Each number is 128 + 32 x the weight over the matrix's rms, rounded and kept within 0 to 255. Layers, rows and columns count from 0. Numbers have three digits each.

# layer 5 MLP down (transposed), 384x96, rms 0.0626, rows 274-346, columns 0-95
113085084134171148110109154132138086140143193130187137111111119137106135107134118141141152137126117143160109087141124122111136155121163156126097112168147094113093123156127089105167158091119113127108140155143152127146148092140113112119145118113164138111109112142127111164060119115148131149
120106114165097105169134100111111138101126096125122133163125158149107145101117133108162130042193167124107136131087124057153113186128119119099163103157117071158171187172152106109036152143082167102175135116116120105134187147113188131122199114135143176090133138165141109126117115102054117114
202068120101167072179103170199143155058059163181130186099102102120178101078130075147128088133111180135155140184170086148094116078134122167100088122117077142115154171169128138185109131135140133144181127221073164117165138070126117073053101115139099107126122106161144119125097085129194110154
130110159123118101097144169169119113121151152065158101148164121160085190125137116104169097116134118085136124150159148085126090142115166130151143148143134169096127117132093122135184138120093134137072146167140131122130119100108099128134115092101169133165120111145115098075096135146148113139
114132130157145129130122141121187135121149173127192175134146138132133118134125134125114095114100134133107095121133105169104142151097089088206156115162164088142130084143123144101099094069134101129131123134128092102147102153135120161164133107111151121147133079128143109141092144143108110109
116105128162143094114087154162110151109160125131135145145133105115158123121121110183146140138136150107084158150129107095156141159131134059110197154119128147128163099127139162086113119104106143155197182156091127064063099130117155113146138103108093157113133099138103158078145061129159126093
137044113152146101168072128161185138147100120154151126086144086207097129102094051090097153077123161101124180161132110105092150142089183106151172101176118138068114140097148142107090116128163148168109146173174126130189184122168180127065179133115125127107114117134148153122029156064097140111
124110134112149111116123107153153114142082090118164093112064149151085128110122152126142152134137117157133163154095151120092147100140157115106132125113121171119109134165170109088135102161187097155111095161194186115151107149145095120136148138115090091087145132135129123133092128134095180128
149109146143076135077117130137138178146079091077129110155126196170068125110106086167179068120107099114126095150187184123136143105096103098153089105149158095143100134135184107090164103142164157162139098128159176181099109141136135165167146085120193098130133103130128101092143146131167079121
160103091160122134163105120152123115121133132183072109131092074119119177057093175114105083087139113130078102145132162115120156120093123134104112139189128117131180159245135100075102175107164118127144231125126146143153181100146134082126141162054186121123066142140131119067173169148122140084
111101129209084128159129116130154140154113130122098122178090179120146090107095117094108120142151090191109130122134164159138123117086097103160121124136123114182119125122151139134142141119134146119117122099155167152168092135201142142107098096147110126079162153143083119116058142124113136113
088118162156130119131127152122169121127130146120155155137138105123167143162128132145122128144085111145123090147155120150106123152115102116148131121164145096120123110152103142117092111110151092149147101146146084107124115168130112145145136136128127115162136087131152097127022146144115136117
076119058101135166132092139098140182174112093094126140143128180151168109195180136143170133155134104126140154157128142156142141136116147191090086148167125124098182056085091071097108122120175099071138042130132183156102099164128156101117141139192096124111174057100122157043135193073124144138
133128191157117074175120177093177111112107168183202084086112179142079120089089222091136118098202157100097169137150089103104053144200136115142103167111131107130214094097140111141068126110047145136124163125140100110098122169105230108111129054117105148082126148134171161154093103114137106141
144133120130116139079187169074113129112148199138087096154144126148154123117187178128160116111124107104130124126164090114117105126133091131136165174106152119104208152092119126146136122121095161149098172125169177182091085094121107099057098097121097124203130184162103106113086168122091086074
106111082138152156148102110106158125071137161144171135138130114146090119100140128137120136121146157134152110134109125161141140138099158067163102144161163125148124112160132139098095139114150113130111135138131084102140102133155121158172077139134126099156129119143146108132062122159096143144
144123102184105070106129118134115144102166102123069135144086130107087110098136086157134108116104104129132108146170107123134138163151114112124111155101112116148106070149205122150089137157102145095069159202156142160131137146110145152183129145185081129184107170158090104119087203139079118123
175133185140100137105147123107131078161108113105143078105152111134159103090151134107069142126170195096088213145140173085130169158114135148098127107171103111069075156098075086184148096093149137149133156134154129151111143123160223146120116152160114109150162100091124128096127161148118090104
163135154076031118163138083145149137077131082209117156088123128081148146085116127160102118133164101116156075183125127141099133138119144199130093126170134153161117119123149151070095180130020158134126181150121077195169157162077039109165171139061069129112115095129193193140114150148133165088
136087123145097117149102083145111097104115084091093124085120135083096152081117127172202132036196123155084158147172120162185108090189114148168131134144113139168123114192219079131103088131098170114048068151120180145168114116120194165193145197121113107139132108141086103126147155148109102178
222159125125066121141174079160110182104111159114113125165136100125105128080104129119138097050178172116107112112126138103115154139107130144164177074063111108158100140117145141124080107182148161073156104162179119141082142105164132149174175135074210093092107145104145107119163162179127093093
115109187100122147173103145142144119103201161057114056131110103151101164114098158170091131073100095141132164169110121116084169116089113141132104123171106207128117134107119100085149090179128168142115168160109104154169154156119115149172122122046155214134150106129093102088088177089163089121
159129144105124102097115176148119156131161104186094079113148100172136108128082109156158148173139121114124165081140155115117152105148100075122054155158091065142192166132085094125185116115125102136156105121157130182044170203131143073123149096105098137141163112046159180078112190094161123148
019116151115055102091093144150131096134111073132174187110110175195121153069186077108120117079104157185122118129156212138082147091144150129144118141151100159118111147163131100130098105175131094183135111221182193095144124134128104133143183113160152116113122091095119110104103121142098154101
124114075056135190132133144120088121065149055073186124125108085186055168096155168095134119070108103120103106153098085084103183139146168128116143162088154101114160075179110137120144127176159150162202094128077142168139166181137119138162108152110127056106083143119141158163071168142182164171
140153100113149117179071140116156115173153089116131111150140079134070157120172076122162143060092133132143156075135107031225104148115173132138160083129085147073166162173172128153064084109110090151153147148125109086147195170134146074092109109134136123101137129128143138090102152174110115177
172116143185115094102154075109092191089105072119189067094148069177155122101168113140103110124076179149079088153118167194125109132103088124158119108083180152140171087207148175159081129102081171142132162117120143135132102190096122126096132114113121117096068125084141146188161151152132158166
084106142135129147115146099098083162163135147167179160087110142126147111114137154143107110145076127116124108105107110184091124096109170104117143139071135177108167136157194140121173126171111089114129104110187126106189127117145080131123174149169164164095048097095128102122078125163085150160
077179112151150158119150218131089184156107096108131173132137093157110123138114181148188114122167139126115117159075104142170144075134117115158173147085161188107130113157146129114079121141144099187171147094113079141095061087116181060126095111159137153083122145090144059150115146103130111071
162139108144171150123124169120176155124119113143184162109132131125113113157131169117137099147087138087103130122115086160102129108091123113185142132145150118140140106128104134117101076072117103162119123139167120106162141144144167136156167124100160120170151078106108155113026135185096124082
093130142138209093135142162123123160172148104082075081104149160105125146117116179119148123101103124108122092120110133138136108124137173077153130153125140138096161117184093161137111106118134141166157135099143125114119114095144148093153051136108124126135132120172169125146092116134088170120
129102168052148115165109188125145114129157071118112159076075153148094122123142112099131110116107108140083147135145111060071123079117183104082124148094122119126119135109168146098118111097144132162121132178120153105160164169133193158103197169116159143110097127145134187196100137111104128118
116119105083023174133136093175148125103140140198157107130141137112179176167143167127040124126113150160134113123166149082176083128148060124156138145144132120154142135130078077093125117110110214117149113104154102114138134138137142152158139134085152124063115139105069212225032067141122129129
183081175118098101130046154113160208139105063117160122148139044145121156145106117081113170104184073089156161132109178089222175147138135144152048099142110135114150133159131104157151181120141080128069155122127133130127146182094239079106102146077176149118139093096080139123163166131073103144
067124077121082097153106126128138143123126136091057153111107146077084098163067110144164125140132089179154108171174113170126164144181105110099133197100139159103148101157141095176103133108104165115154086121169139095153121172121105139149147148081100112162121181119130138147138158116086086110
096124090098150095145114156139176180160153151149143205124164144111122077155153063111115101164122157124099104130110130115139125154162137092157172100168178094100137143169095134128116107129149111143168108114100095105096148144137107112115104069127180141158132096102117105146092185035160112133
151125126063102146098128120053134161108178096089197123129142104111166197147121118101145081142077117192090117133152119067112130163082076175105130165109068091194177089138124145139185129101105134144193123131110101127092204139115109137090120154122171042139116152104083191136101142101151158201
103159161035131152121136162143141152126161060109132145111158139155068115130121062117167155167133106101100109161150176059126176129146159108119116092031129120120116143160133168074108140071204070177137084149133179114138149189159125192103144117081124114166117096115080156132076092124131131151
061086135145143153153139081125076130101129094126135135105108167162060108126109157149114185138187091151113139136083152112130136148132185083129138145191118105165085078158183156124116142170107123116118139180139126141186191166098083134135139153110025159115115110133148146150086132105093128091
111156112105102182048146127111116117123137084093126127141191124104107132144159179150079130156109095206057077180120153110106134122142143071107140188075047043097110135126103116188178160145149122120212093111184079123098164156142102105107152075109182072166178143159146160099105133131107160172
139140124098079088095087150162148165124081181132172155092167105120205104073160097172050113113092183154149140146170099154157148072106169100097168139146150141181054099128111145111115116216150095106058125160154136164142103113122128164108120112125123113124115108108141084122139140167134131132
125064107173152167156142182132136133074146101088158085094132138158146104090148135168151121111138114164115179097111167152093105126125084116117120127131122075101193050110131113156141099139193120132119128148169143153149124118151095087117141123112115078173132160128125126141063143154135166123
131116130137134132128182110115138104091131091150096147120120135120101149103071138157078155080116127160108132108179138123122133128166160078160144148136073109127084150127159157124162102105127114070091143147102210123151107136141127121166151146162099109115068150196141082185042111138145135133
148094076102135138109123094145130084177114115127150147120149104097093138060110096140140173111096145077177101143164173110215154086113124180149012141110144160114147152188082164156180146118136092138141106148151098141140217159152049122165037171118081128086110141121156111081127112072178154201
110113149119138109110103147107147110129107103170157170129110105129130108074121047152133195129106071144158055075127126134144173139149106098134076158116095111129142135100137146152097178113182162152107132154104154203149171180117177096159131141141135142121156158122095107087103091109121123124
183102164069131091197108125179137079108100174155115100109129097078095114073068112141080162106172063137155105180086135084128155177156143135194135143163073184124148113113197149120111147136097156145123132166087118145163149140104144082098159150090108118135088174163139118097128147065132161139
129127129099130104147137126110115171127153207163073158067131129169127159099065133140101131200118160146156114131138130111128093095097095114097171094123136151116110101131124127128117125086144167089199140155083137117072144123157094176109131138152148117165135089121136128139099123146125136131
173081072094094112201117124115160101108095167134095149096148166175102114094109201114077131095105115113159202129100119161150126126147122175082090105117122157142146132139092174154147121139120059110111120121120140118150085138115086116156125155169190079132121158160155163109092105133111144164
133140188099149141055132137183118153089109126118163137128103109116111138115137122120067173109203119118114115082115153136158159124087161081093237091095079127130176099110162073110093122122207139123134089178162112111064108141102148250195123153131168090145109127158077184093119095129145122132
151137065142152133069092146110135138121102118123050150129096107099065131144033109050191138143122149128166142140119118143094150105116095157148159164136128141122160157101101125219202184158155138146171091119115144137147146159120106185126120141100146100180095095139149171098121169073055109097
086119090137178138137155126160114094118167080120139183093085128110177103158136159133124086187137139179079111167161154044114137116152125047113166096113128187089083132083080085198128171139183091114246085158124110170073120163147084086125148133140107172164117116120123149041139157155085090138
072106061040114145145097125148118085139135172108098143147138112114091133124143195208145137120129100148094151185059167096130173168098122109121114130081174115078141123121128121133153169117178104148128067151160110048162132174146055135142174080126135167095104138174126201125112061125150114189
146079123124131147096133081115150130117138139117123051120162159150094113132139072155077112176154119156149131145110164165154079135147149107132123196141154135093114097105103189083147091177077130115128102114154118103115133104146101105185174110152137128150142152098121164079086133160087152181
108170106138128107127084248085083139131172162126151135195175107126132121117138144098163132164198174156148125155152085085184166105093089123120210098092112153109107184121064123090101175115111096157163159069123065109120081057172114077152109147116168095092128160163125107143126128161104027097
080095144114066143137130167143109085124159142096125088119197119147099169151076076140107090126146080135114120160088137187103130150210088105203138077172090166138173145132138088119148141117099097163131125135115137139159168175157107107136164137140129140125159147106118082082127053125134166116
097081080156137130113139151162106099125122103125195102099123144085122107148131167124170127111112152159196150125128105098120143099116135131134113143129121129128117122139129086075125108139140134171163118120128121135133128142072116145110150109194174149116131140172141127128054136153107116138
114142131154147110082111174101123141103139137170096137143113122182139088100043173118073128147140083183204150129130158186084154124130134117113128143112080145128147120110120156149096160041108172091055094125140180147107105125128102128166127142119131128146091111162113147101090103223160145149
176106071114117115157115162164144122145104147175141111172117176141120156139114101095125105170121129119087147157154096127130138177090193157149134123122118126121142094184087115117147090092082149144129040110125097123129129057159127104113125163056107169106135153150135120099107117143137085137
158170143148246177152108169135109093142128108175101089133193117065113158136120179114151133145107097117096122146143165110135087151108125152086122093182092165061191121105161165078104091127093098162109125093126089171087050150190118083102079098200155143114126110141130160159086164183130100086
083139210132144090125115153149160138155101117134143153125118093143141108149126135133113155136109141193114134131158100130110087147124132156144116118142138136119144117155120097091159101089113125139146108092173100113147112144117109113140130148124160143083131138107136124175058102143093102110
110138140137104143091110095172097142196092127121113091163108112184112173161155097165128134157128099083081160192190144203094157090084127129124102179158087097160145136110119170124176141143130110036100079083107117098127159128131113139067083192136152170088076057138204150090087205148164137131
138120090086110135140048150101100130116161120091133153148088128147172154101130070059104144158077133120158107143153046066151133121099192139095132123155122113178158194153142084162118141150059091189120141106113154079172173150183098159083183090178141104141087140086130113186110199134137067178
145166130095133162132094175164092168109094069097140113069057122177113133146054114126163119091105093112142148149116113122124153095128153117093155154121154146139154098152184151123131170126103166089121108175097127155122157104107183122138184157132124136127154106081110143092181162098131107129
112120039142156098146120135131074157139186085115114149094131168206142091091187077105125148154084150099080147147149110102136135152122183130145146083089154059129086115075150143171118173137125109180136149132126126113090147152204087112093132139177176110068097154135106128114099188118157105125
082102129138151110130107164136191141104114180156184148149151123140158108117127159136123165094099132129089102125161080165122137134118125082177114129152168115106133095151134136135114084069144085145088140146133121131145118149128138168147120123119151130157139067119162105125084133148068110085
110125170143136111139154145113142123139135128123126041187121118126158118126075122115087150119133169149106124113083158080083095104182143103187147141150062143080084089184145199188103106176114164106165126126207111125157130164072142055118114127115165187095147123119110151211052116101088130155
107111090149165152106174122102195114114190179118228131152133100147154110123108134139116102114116161117110097144169057148118122187112076086208158114165157059145151050146115124121088072093142123125186086155134069065153109169148129141141106099123125118179137040136106101134099138160124118136
128120082136144144118121115101204131145181173143151144146177127158167114119117156118101097105112147118120094093166058153130096175101136105178131151133116098129127068147113137103111081097154091124154139140128093074121128156139139120166103106133117114149136054125140150154106134137100128116
087172137133170164112078164165174163154161160113059115112120158137214104134117108139118066152136127115162110095124150125087097157079101169093138101156153077114145070103144142128117086127114128118127167111135116150160157091145148128146080160076092164096120144161131152168077121141128095104
132092122134126176111148119084120227102128100092059108150164137181114124141090093107102161170163056098157164111096149092144107170110175108115167164083073107089160073093183191125112116133184121096098083135166162109166104144146098128083171121046111151148134139119108180160066125148149211124
171109157145128142177121177121221140157159194138203131138157112116130105144154122145146071139123129112080088112113075155133113191127073135186125138147148098101125043175119129114106098031123098173146157157115101123136139129137118094137127103106133122122168059100145177136017136165083135115
131126164101116096145173089153096131143102124117111141060106109103111162179134135135077158100132122146063078131173122158117127102154114156108104153181101127098129168140152153131134171112134129106096165094098127150148175109154113146086135113114126131119098121144146121136134093136127243170
070192122098158086131093180156146163139153093124097131117108144134132114131095178081145113155155058120139154150089072106101167144122155161102176110162138095132151200113101069030142125090172124192135144202152128129196127109100155160121091130144106112111112124166147092104047204080111114150
# layer 5 MLP up, 384x96, rms 0.0878, rows 275-346, columns 0-95
151140150110106148080109212136122126144127158100115128137136139111155077111121134141131109155092055114237114117118135193128133126150114136165084157125103153111096145091100125136177149098205183160121175176128127154155139144054094151157110137082086182146106126103150139117116144053108124044
122194108173110103155134143120106143133147178072100058105194119135161154137089210163142138140135065175109114101116107166115097131068139159134118089118114143160103153133143144167115066095105163120087163141141050152132071091156199110142105163180163141093139139098153115104113154151137132065
103139103184196153087150136097114142160153133139087067124195136146209179116132095152127097103164095104110190148119144141105061102094089132075194161104150163102174165084157109116126116127121158121147133119155130165105153128097180122098086107133147113117138107130137074085104157097083160158
131145153137135131115109151131104143157106105123113132128124137120156131129136129131130150125154112130113149143135149103138115089144134135102127117105121154122147134129139118108132162141131132152120141126114150141118135119107115109121128120155129124116134177126138119126109101100131117115
117207240146102189086146125121122089146094084075126121172202137142131113132114110144141128123161091120154147108154099047121134133153125155189065087161170118117179203090144137146154136074128109118055173102166078169143124121117124147113074144149128152146114108074162127142084089105109102168
151189121076148112069166146151092155100149102112145092183166098136180135094131196075132142166116094117169150133085099132102131139112139164170115095152130132110123175170167101137182104099152166140140133150136126117087097069076102118144107133212093165058140116099161067116115153191085137120
110176096120176144094119131053182129131158108141117138105140120137187052118178112106153136167126133091113177142147083136098155099153090110111135165143104142144087095178097157112093126132116111154144156109084112124091106067113170148069129132151160088176085157176152117179129144132108135119
136140138189136129167153142136092126174135180128063062111148097123185094113168179160162145156133119186119106130088151113130073108120091160118161154110188124043095102079121189096091095100143137113105208120125129143146120134077100162091124139124138114171114136159156154137118121104119150163
082159136110120191116186133199172186117080169142089129108140188066113156156169174139116083187166124129108090135064160145165144108088106097105176124108115157152120135049085130082165093142158071176177111095088148106143137084100145134097114138118134096093170118159153117194125097103089099125
138168153127067128151126165122183140125121100198112097158135124144135066136177179080102161205185112092144162089080193218125075136153132129158148115059139112142093128150115107150129117127177120129096185088096098113167060094176151195111087140142204187109106162144157148094071172109106079081
130145118106153120090140142147090109153121127148116142134119139143124109149152121126139123140153111130142144118111121127139147102163158153106115124105119143126158133126142125093142151150118135159119142096101127138116094098131122120130118113139125102112139159117142140137124138095154112110
091164116138122106119175131145123100162079208199175138112131120078097151146179151120168108148117183122157079076110098122146137168122110139116136111119108146089134141180166136141119121150070172109224121120108111131146135159138079149120129133112120097101095167108111159148106081161030121088
080144104164222129086141137061093106177173136110144139119184159076205068122104093118122160175160052180151130220121167163170200109152152138167090136139136103197140104087091144113150182121158155068073179073129091180074103170084130123108090138155114167159039139125157087110067167131102148102
081168166119126142087165136075091121149165174153115137101188116113178116133182144139194092128187130089131127100120096163144099149169052129169136157103164167138173106135106098127126115119095105151136214099088165111086139138049146158086112086211058092104100169074154140133072176089106131062
128149195148100140090097160082114120176136145137078159112155137136135099118118121126186125130133103135146152121112137104123122136135092129116128094110130161143150140138101126115132141141121119144123140140132125165126110096077120145125133100129180140118140179152132128115129116080127127093
110152144142126126162157144151155156205127136084147126164167105097146101134101122131083135165102108107123112123132087099118132174158146135120126094140140117136161125103039110081145195160163070164145136100118096173164076106133098112125110102107187100063149145138144117099122087141144132105
107129116125141165131164091164106168083128149154163088155102145119142178173110135143117115172078098103147082066136122109122136132150101147130169196108147083173164137164200142123152117120121160151146123121105144097123112112082050132153084099108099129094093149107141097170110062134125130151
119145135204109134117134137159136207096100131205137130143140151119185139134169114129128113140166168145103101090127044089182132137137097129145183137121154156121097131073038109076165149086161090195103138033123072175161132100067106133154092123137144196088132138195162128167111108070067136135
118160106103136177138162130089143168146190131142169148122114106147127134122189108158083131195124095069158101127145174085124188147104109134110094117111116168071185150111055129072113080090092082103105118086133110137102129124107097099114143159170179190175081171163169104138111201105093134128
138120139103147104110144123080177144126142187154111095102185164089153143187201173136134085180135063086079145121014151093130154128078107142175127153106108154065161107117131199136139132114120121153160101109083161117140177158108146143063109107135098108185127166056154098110104179098118112114
097145098133135056166151154138108106123179146149217116028210147139196200162145116106143104136156109152093193161154110186108127159145093119123156135060148168155191185116162098131148076067165205187088105098147154136057114120080152096115084094192107069113172151097114116173088148138109122137
129114114116150181132190136100107108093077133126169169161139186096145153175185137120129068123111150137094110125100062098128143150132157177147183138101196178084088140117123131152073096141133089156158153097107094130149132071161096145150092161132107084127097116159122100132130078172123082121
146141139127102151132071155105134160190172143185121147183124094075155106139142156152096065140151077126115151100119092147112202099156174210140119145094109108171116170146175082133119129153057157160129135117111168139124058138131089114140094110175214126059119117085189108057097084158094122078
122110153096116196136073122111142111207081097123162122151116113080125139174118088142207125137177162121125103116132205080116122169127134166125142127145162161165141134113138157113114083066158167098208154098122154126097078136098143084109069072115109111100082156130117173058079177095138173101
086120171108105165074165130109111148104111105104122133176172193124198105156102123136121154136173157072084115144116137172102067113136108108149094161090161067205095134125140149149212107187128148107151120088103148139143085109086102168214105100145146161129079146133148068096129153096093124107
108122149079127148156100197142121105172143139097138177166135204119174116142091128146115130122159107123131172145130098116157169124190143138118233144156123084179093169099106093077099117124149148120100131094125125085137145073093145114166147161150127116140134111142146118085107127149149053068
159156107155179127110101168150155071135165118105079073149153133118123075137106123127133103125173120127119183119155120102130133136171123138114112139159137088136106141139101120100122117086134135134104128123089136124056145107098164109097108137129104093144168137119148175148152105084149112090
063178175172158138082127176100128146155119144155127134115165142119132173126131170137092071173152137116066078145132138102159143112130121145134112139064148178122156157124105175084135166204143111175172135077117126104094129103126145117124086113124116139103069144139172071172117130097058118103
083149132163136127131127146118155118154160171133126123120137147136140096149113133145135096128124126115145084134159128109144088187151128155112121151106183121088132099121137114124133129188148143125173128138089146060126121137133080123146073128141099120102138101135146123126105121081105142113
079121127079203060169158169081072165175179151129133100149128125133193157144103138068145151121119131172143126144124128133191158127156108088099134137121188159077141112148141172127097073070119145126179207146107181140088135076125084091084055152118106126120165153110174141123092155051099147105
149148123163129190106171172180125152170090108194095187135135141085157170134115140103125166162151136093134108050140078169126163135130124144110116136090124134096102118166110107142143089223109086126161100129110149123098124085105075153140080097171103127116095119093147087091122137132094117119
111162092170141141136159149108169170114146078176059149138155122120180147147145096106099109075141173155136128120160101079208066137149072110168162096116193110175154147059079152087163145087061120174110147108140078134076107156083130146133112126158157168083118163112123101162052075067123167172
060133081119163192106178127125148122126102120153154128097111118174150106165140118163093113166101161122125077114158143188079073131119077194079138151151143115128144143131103149127120082176110154108182154129139112130141145097139072191168128136175084087116117164120137105137122088088133132135
110164129134111120073160143133163161162087131112172148130121085115148131140141103160110095167150125124106148062119101043154134107146140145175120138082098089137130121064133170147156140135156091118081187146136080158135127096136196171085128113224153148108198123127160143126105179099151098093
091178123105168166075139152153111084131197120172084104107195088114214173155068177163124102131137110143148107126093158181102145104101175073108152108087173164140143142140177138107129097154129174143159184099091124156121089128068169132097073169129113125083103136076154087078072089179141145160
151146173178147205130109129098127105126056127100147103155136112092122061153115202144106127087163150103154153119137153131136081121118151184150127109139154142151035115082100101135142140155175094144115215118134161142165092129148088100185103044098194158153085097147202102171116128139062127060
160173110187166111107086238151127105139129126096080153057177135139123161125113129131147151089120124153112152106093122120084113176131217127168145119147178124148116170101074135138190107207129096171151120068124149078139046091142121162125076105135171119097113108052165150114073139122127136115
127158141118166107097097194066166185134178126158158110171131189144126106074132123092167101119146137065198145115139080117111152122202057155115154106108129162095106141109074128079129128146128101190077178156138111127115105077142101156122117088143148129146135152125138130156148133131146152113
133069053079180123119116167088164111157155126152152148118142179052148092164097140157155123142117150139105121190189080081169176097166112099118156108079140198109137065051170066157172114117144186200143209053104151121110094122112164158079103117112188130139153148100181098074108070139120150108
082188063159114065057204157154098092181185132120111165098151146091127164157065139009165098163181097117143074149131173072105132121138109096195171110145108109150144174143153133085197090137152132136130149071116118109087121155108153113111118116187138109147109137172137134088120136078134115082
130151193113086066086157143076157181120080156165115109102151133081207149136157115136143117215151104151187104057138166116100097141174104135101175082104149125106139136166107135127124069129052130105104147097119158128157085167049152144122081144189119179152091139088184100149096157111142142115
073142174145132150125092117126131117145107119093084154157108129181179108134121156127205086172147131167173152084114124107120112147125115126113135124072137186137135145131120111079106147115153151154194119096169060131107145099108060164137091082089120160134165122054106145166112161122123155155
128111161155166189092105126081118114108146155117084201108185152105145147151136121143126062211138162115113158068144142160074095149082124091069130058112185127144131162081095123128143092167105179149120162114117127086105088100118153118156104092156145119096238124148119128132115106183136126069
106150183103121236095141106062127120204163144131140164127162129142121106152119159160189061141155162075117129095069067136077077089139131175068068047102164177110166156162146169106119123152118140158119152116173083146111137117152081130145107152134141145131146126096147089125122112163096144125
103151130135095155118150158139153187146132113169108131122142117135132157104185119090087119160181188116122171111139118117147067091132146121160145181094162104126076115122051111140158117137148086188130190069144094127167111123131124148101100116152088096062186129120112117119131116172107073129
125171123165126063130069159119127105140150129167054167101110093153133148145142103222139145092162070092124133211146188092143109106136179125159143119106117146074113136102103166044165047150065150173116104156050137194093169136089096178130096154127125170139162142152152154142090069052140097131
151178171120159141078155154077132153129089154188160109123180118073154110079131087158129120164152133147104095104183171097088146127127157132172159129130141106142112127158137141129151097135117162128153135125163108078137161114107187137080132122081095168139142136122097143097115111147107139084
123125144088066123074109140133152140146195097159148159062134170097172143203173108087111139104133129080148180100063104172147069107178118109146163129129143190077155104105169108114107184123100150146097167152036108146163115128074167234061063164146137113117130148121166103012085145077125103165
152152092110144145066102134093151166138088148128144107202153071130120104183093142147134147169135118096133160130140093177107137090135108212139158087042197103110088181053185123131150116130155085149084196099041190074139137137122157169123079118181192073153124102126198137106113130031113077069
117160109094179141150109155123136127135097105091129151184188192090184074127160147123120165155180132156084168091184141116127083151146100136181111121155156100141093160045112107146141127142161079185153141060118111051003137153110158047093042133150122093136153113144135145102118194095084164129
113117076147169145095157157144167088106118095195117119100159159126157090135111043098098125105143175143167122115136091158106112118108131143164149103153137186170183123117111135138193097085097133149119094085122164120089061157108168131084111113148125182152122125070162144124115209106105163088
081182112187161193120071167150129104131129145100081149124092152146204157157055117078129012109114165126116147169068083184147116121217114117123141134204128102080094142146092119106104097098143147182108184119115169058154069153098103112114095096143107138074196128202127172171101180082112106132
099166129129131131132136197142130171142130118202149166110150116072163150088194193156144085169167168118127063121155121106145156169092084124063153153092194148090095102135106102091116121180171100173182174083148138101098109077098145085119102110139105125046141158101125124158113098133062163098
152143139077147167117064174089154152131169106181128129126140162100119122132117144172093023126135196061164122128108109088191173075160076110124073125136144116153183198144080154091126160159114119184141096125087122132168081160130112077086107104156129103135132133166165104197109123116099146123
069150095134163132086154118082133165164137108169112190117164114074155096149093136132118056146127128066161143222092120181118135125174139153133161070066128115099142167117106132095114106120106184162134141075137103119173155163078124121117106113117158162101094139160183048162090132063161106131
104160138127151172110076119150127197183140234123117108105124070114192128161096190134122112146189121167112103118070127103194117132150090209099101165112162177180123109104093082151101134099115119134115134163142074071131056126058102095139079139105138089092103155112132093165086147154139188138
113119141097096103120134179163151176183117157100133128185142099170122184173090105113109107144138126052152150180138158124181128141160138157169137100115157137131171077140117129090112076022146109126074188162125099095108095093077115121182062156136088174095116196110200136122098136088134096178
096148164103221143128096189097074139135070068170082128152161140120158141139088112120135128150117057086183126145115190119096164142123074157125169136124136144077166121074212143056102128122156150151152175087117121165118158148144146158103066104149145109117125095103193186145030175108165104133
096128154167204138097136183155159131126126105209150082153132141071137122139094126172101090163114168150116106133148092074118140160203136157123093103157191169134136153132136151095093119139126154172178094067131136153094153123095171115144113147148132124095125161091137100123088103079088097090
128141095091133147167101166119129128124128151113179157113154079139130106143162188055132077084159182131154147116078106083167166185180170136164123128089168128148130111112101106125155117182080140122170164106140087141108126121107122116150139000111092097143163151118155127174112070072102178095
131131188141152121051116169144130096140106121109133053120142150101124173191192175073127071074162190112130063106116119127171035109106078128099177162129178121193123126141109154129176077169156134116138184107069189078097151142140172088173090058168187066108136133117156124138120148131065098158
098117176117099125093124122092181122168093117156177154125133103093117135211134126117150098140113171080126106126093138097162112155115112214135095118112176103126141131126116119146101106156099107131187107137043122154044114125128164120132130099133152141130152152071120100148095183093093138117
153110158174130143156140180146139107093119102145150085184152123090114146140059147092156097158147130112198167127100141142128118156184126117061143133139154153072142093171141097086126117147114174113108143136121150151126128114091143091156090129112082097099126134139130089097106091158148137145
137153152142141123099137153130090109174136122119120111117112109127142114133147105137133107149150102125114145111126159124121119089124125161111148092110117121128133123134126139103144171168141103148121132128107130132095121096111112091118118150151122142103111169111138146133121108130137120135
115137156112090095168132181144089123199085143164091118171160202151183093148112098137170114138180123097135102061130105126146170157181125099067140187083121184066072103148174146102105098199093156145091190116116124136102141139055208078084051134103104140125196107102154138153092158050054151124
112149150144127123135121170123059128138100133137081157117124129122133141139136138136135118134149111118159120130120140133144129074147097138125125148108149154128123161120135137114121159106132140135156149119103137120124114144113128127116121105142171115129144224140140126130069135105097125106
143144132117166139109144153134080118126087122128122118116140122105162132146116134144153099126167116129146142125135140130151122110133104162134139096113113144138089136145104135118134141109134105125112166111117132135087129089090116134129123147113143159121132176143131121136090090129115111096
109185142142244145118069138128099129147154184141093104095124152135191126175103137132121151165142128150120143104114150130120131150140109151076121103150201123109062132078122146121084093097063110151043216124057146104120118131133151117115073178089111185096167145157171134131069154147077109118
063142130078115109104094205068127166130075167145195108142113188098152147107147086117130070169149165142102130148132189094125150137144100119115131151092134192125150131103180150104079119120088115139089173147127174097149102160137084202031074123139114083147123132136139182131097144076141124124
095139124145120147136135125125188158148150160159140132129141122109148114130124163141148122134151117120111102120122087101135123178137117121172138123112162116134135109136118093104104111152135121133157112107103110123130126134110122159110105106117132149126156097143152116118097126138093174123
106173159140147129124133128114108192104154128166117143102189100066151079184105154128088115177146160128140109086114110096185109117142113098156139125120151122149105105158127156127130124104105105183109158163049145148112097129077157127079131149115133126066113135135145155149112107130117162108
113189124108149098122111154174149169147156077151126126112128170098106057128142129101126066156132076079139145121104124143109153123197119197126103126166142174113171166109088108112132135102141159229095181133125110052113151094087175181113073151190101122129131127137128089127082160055116113127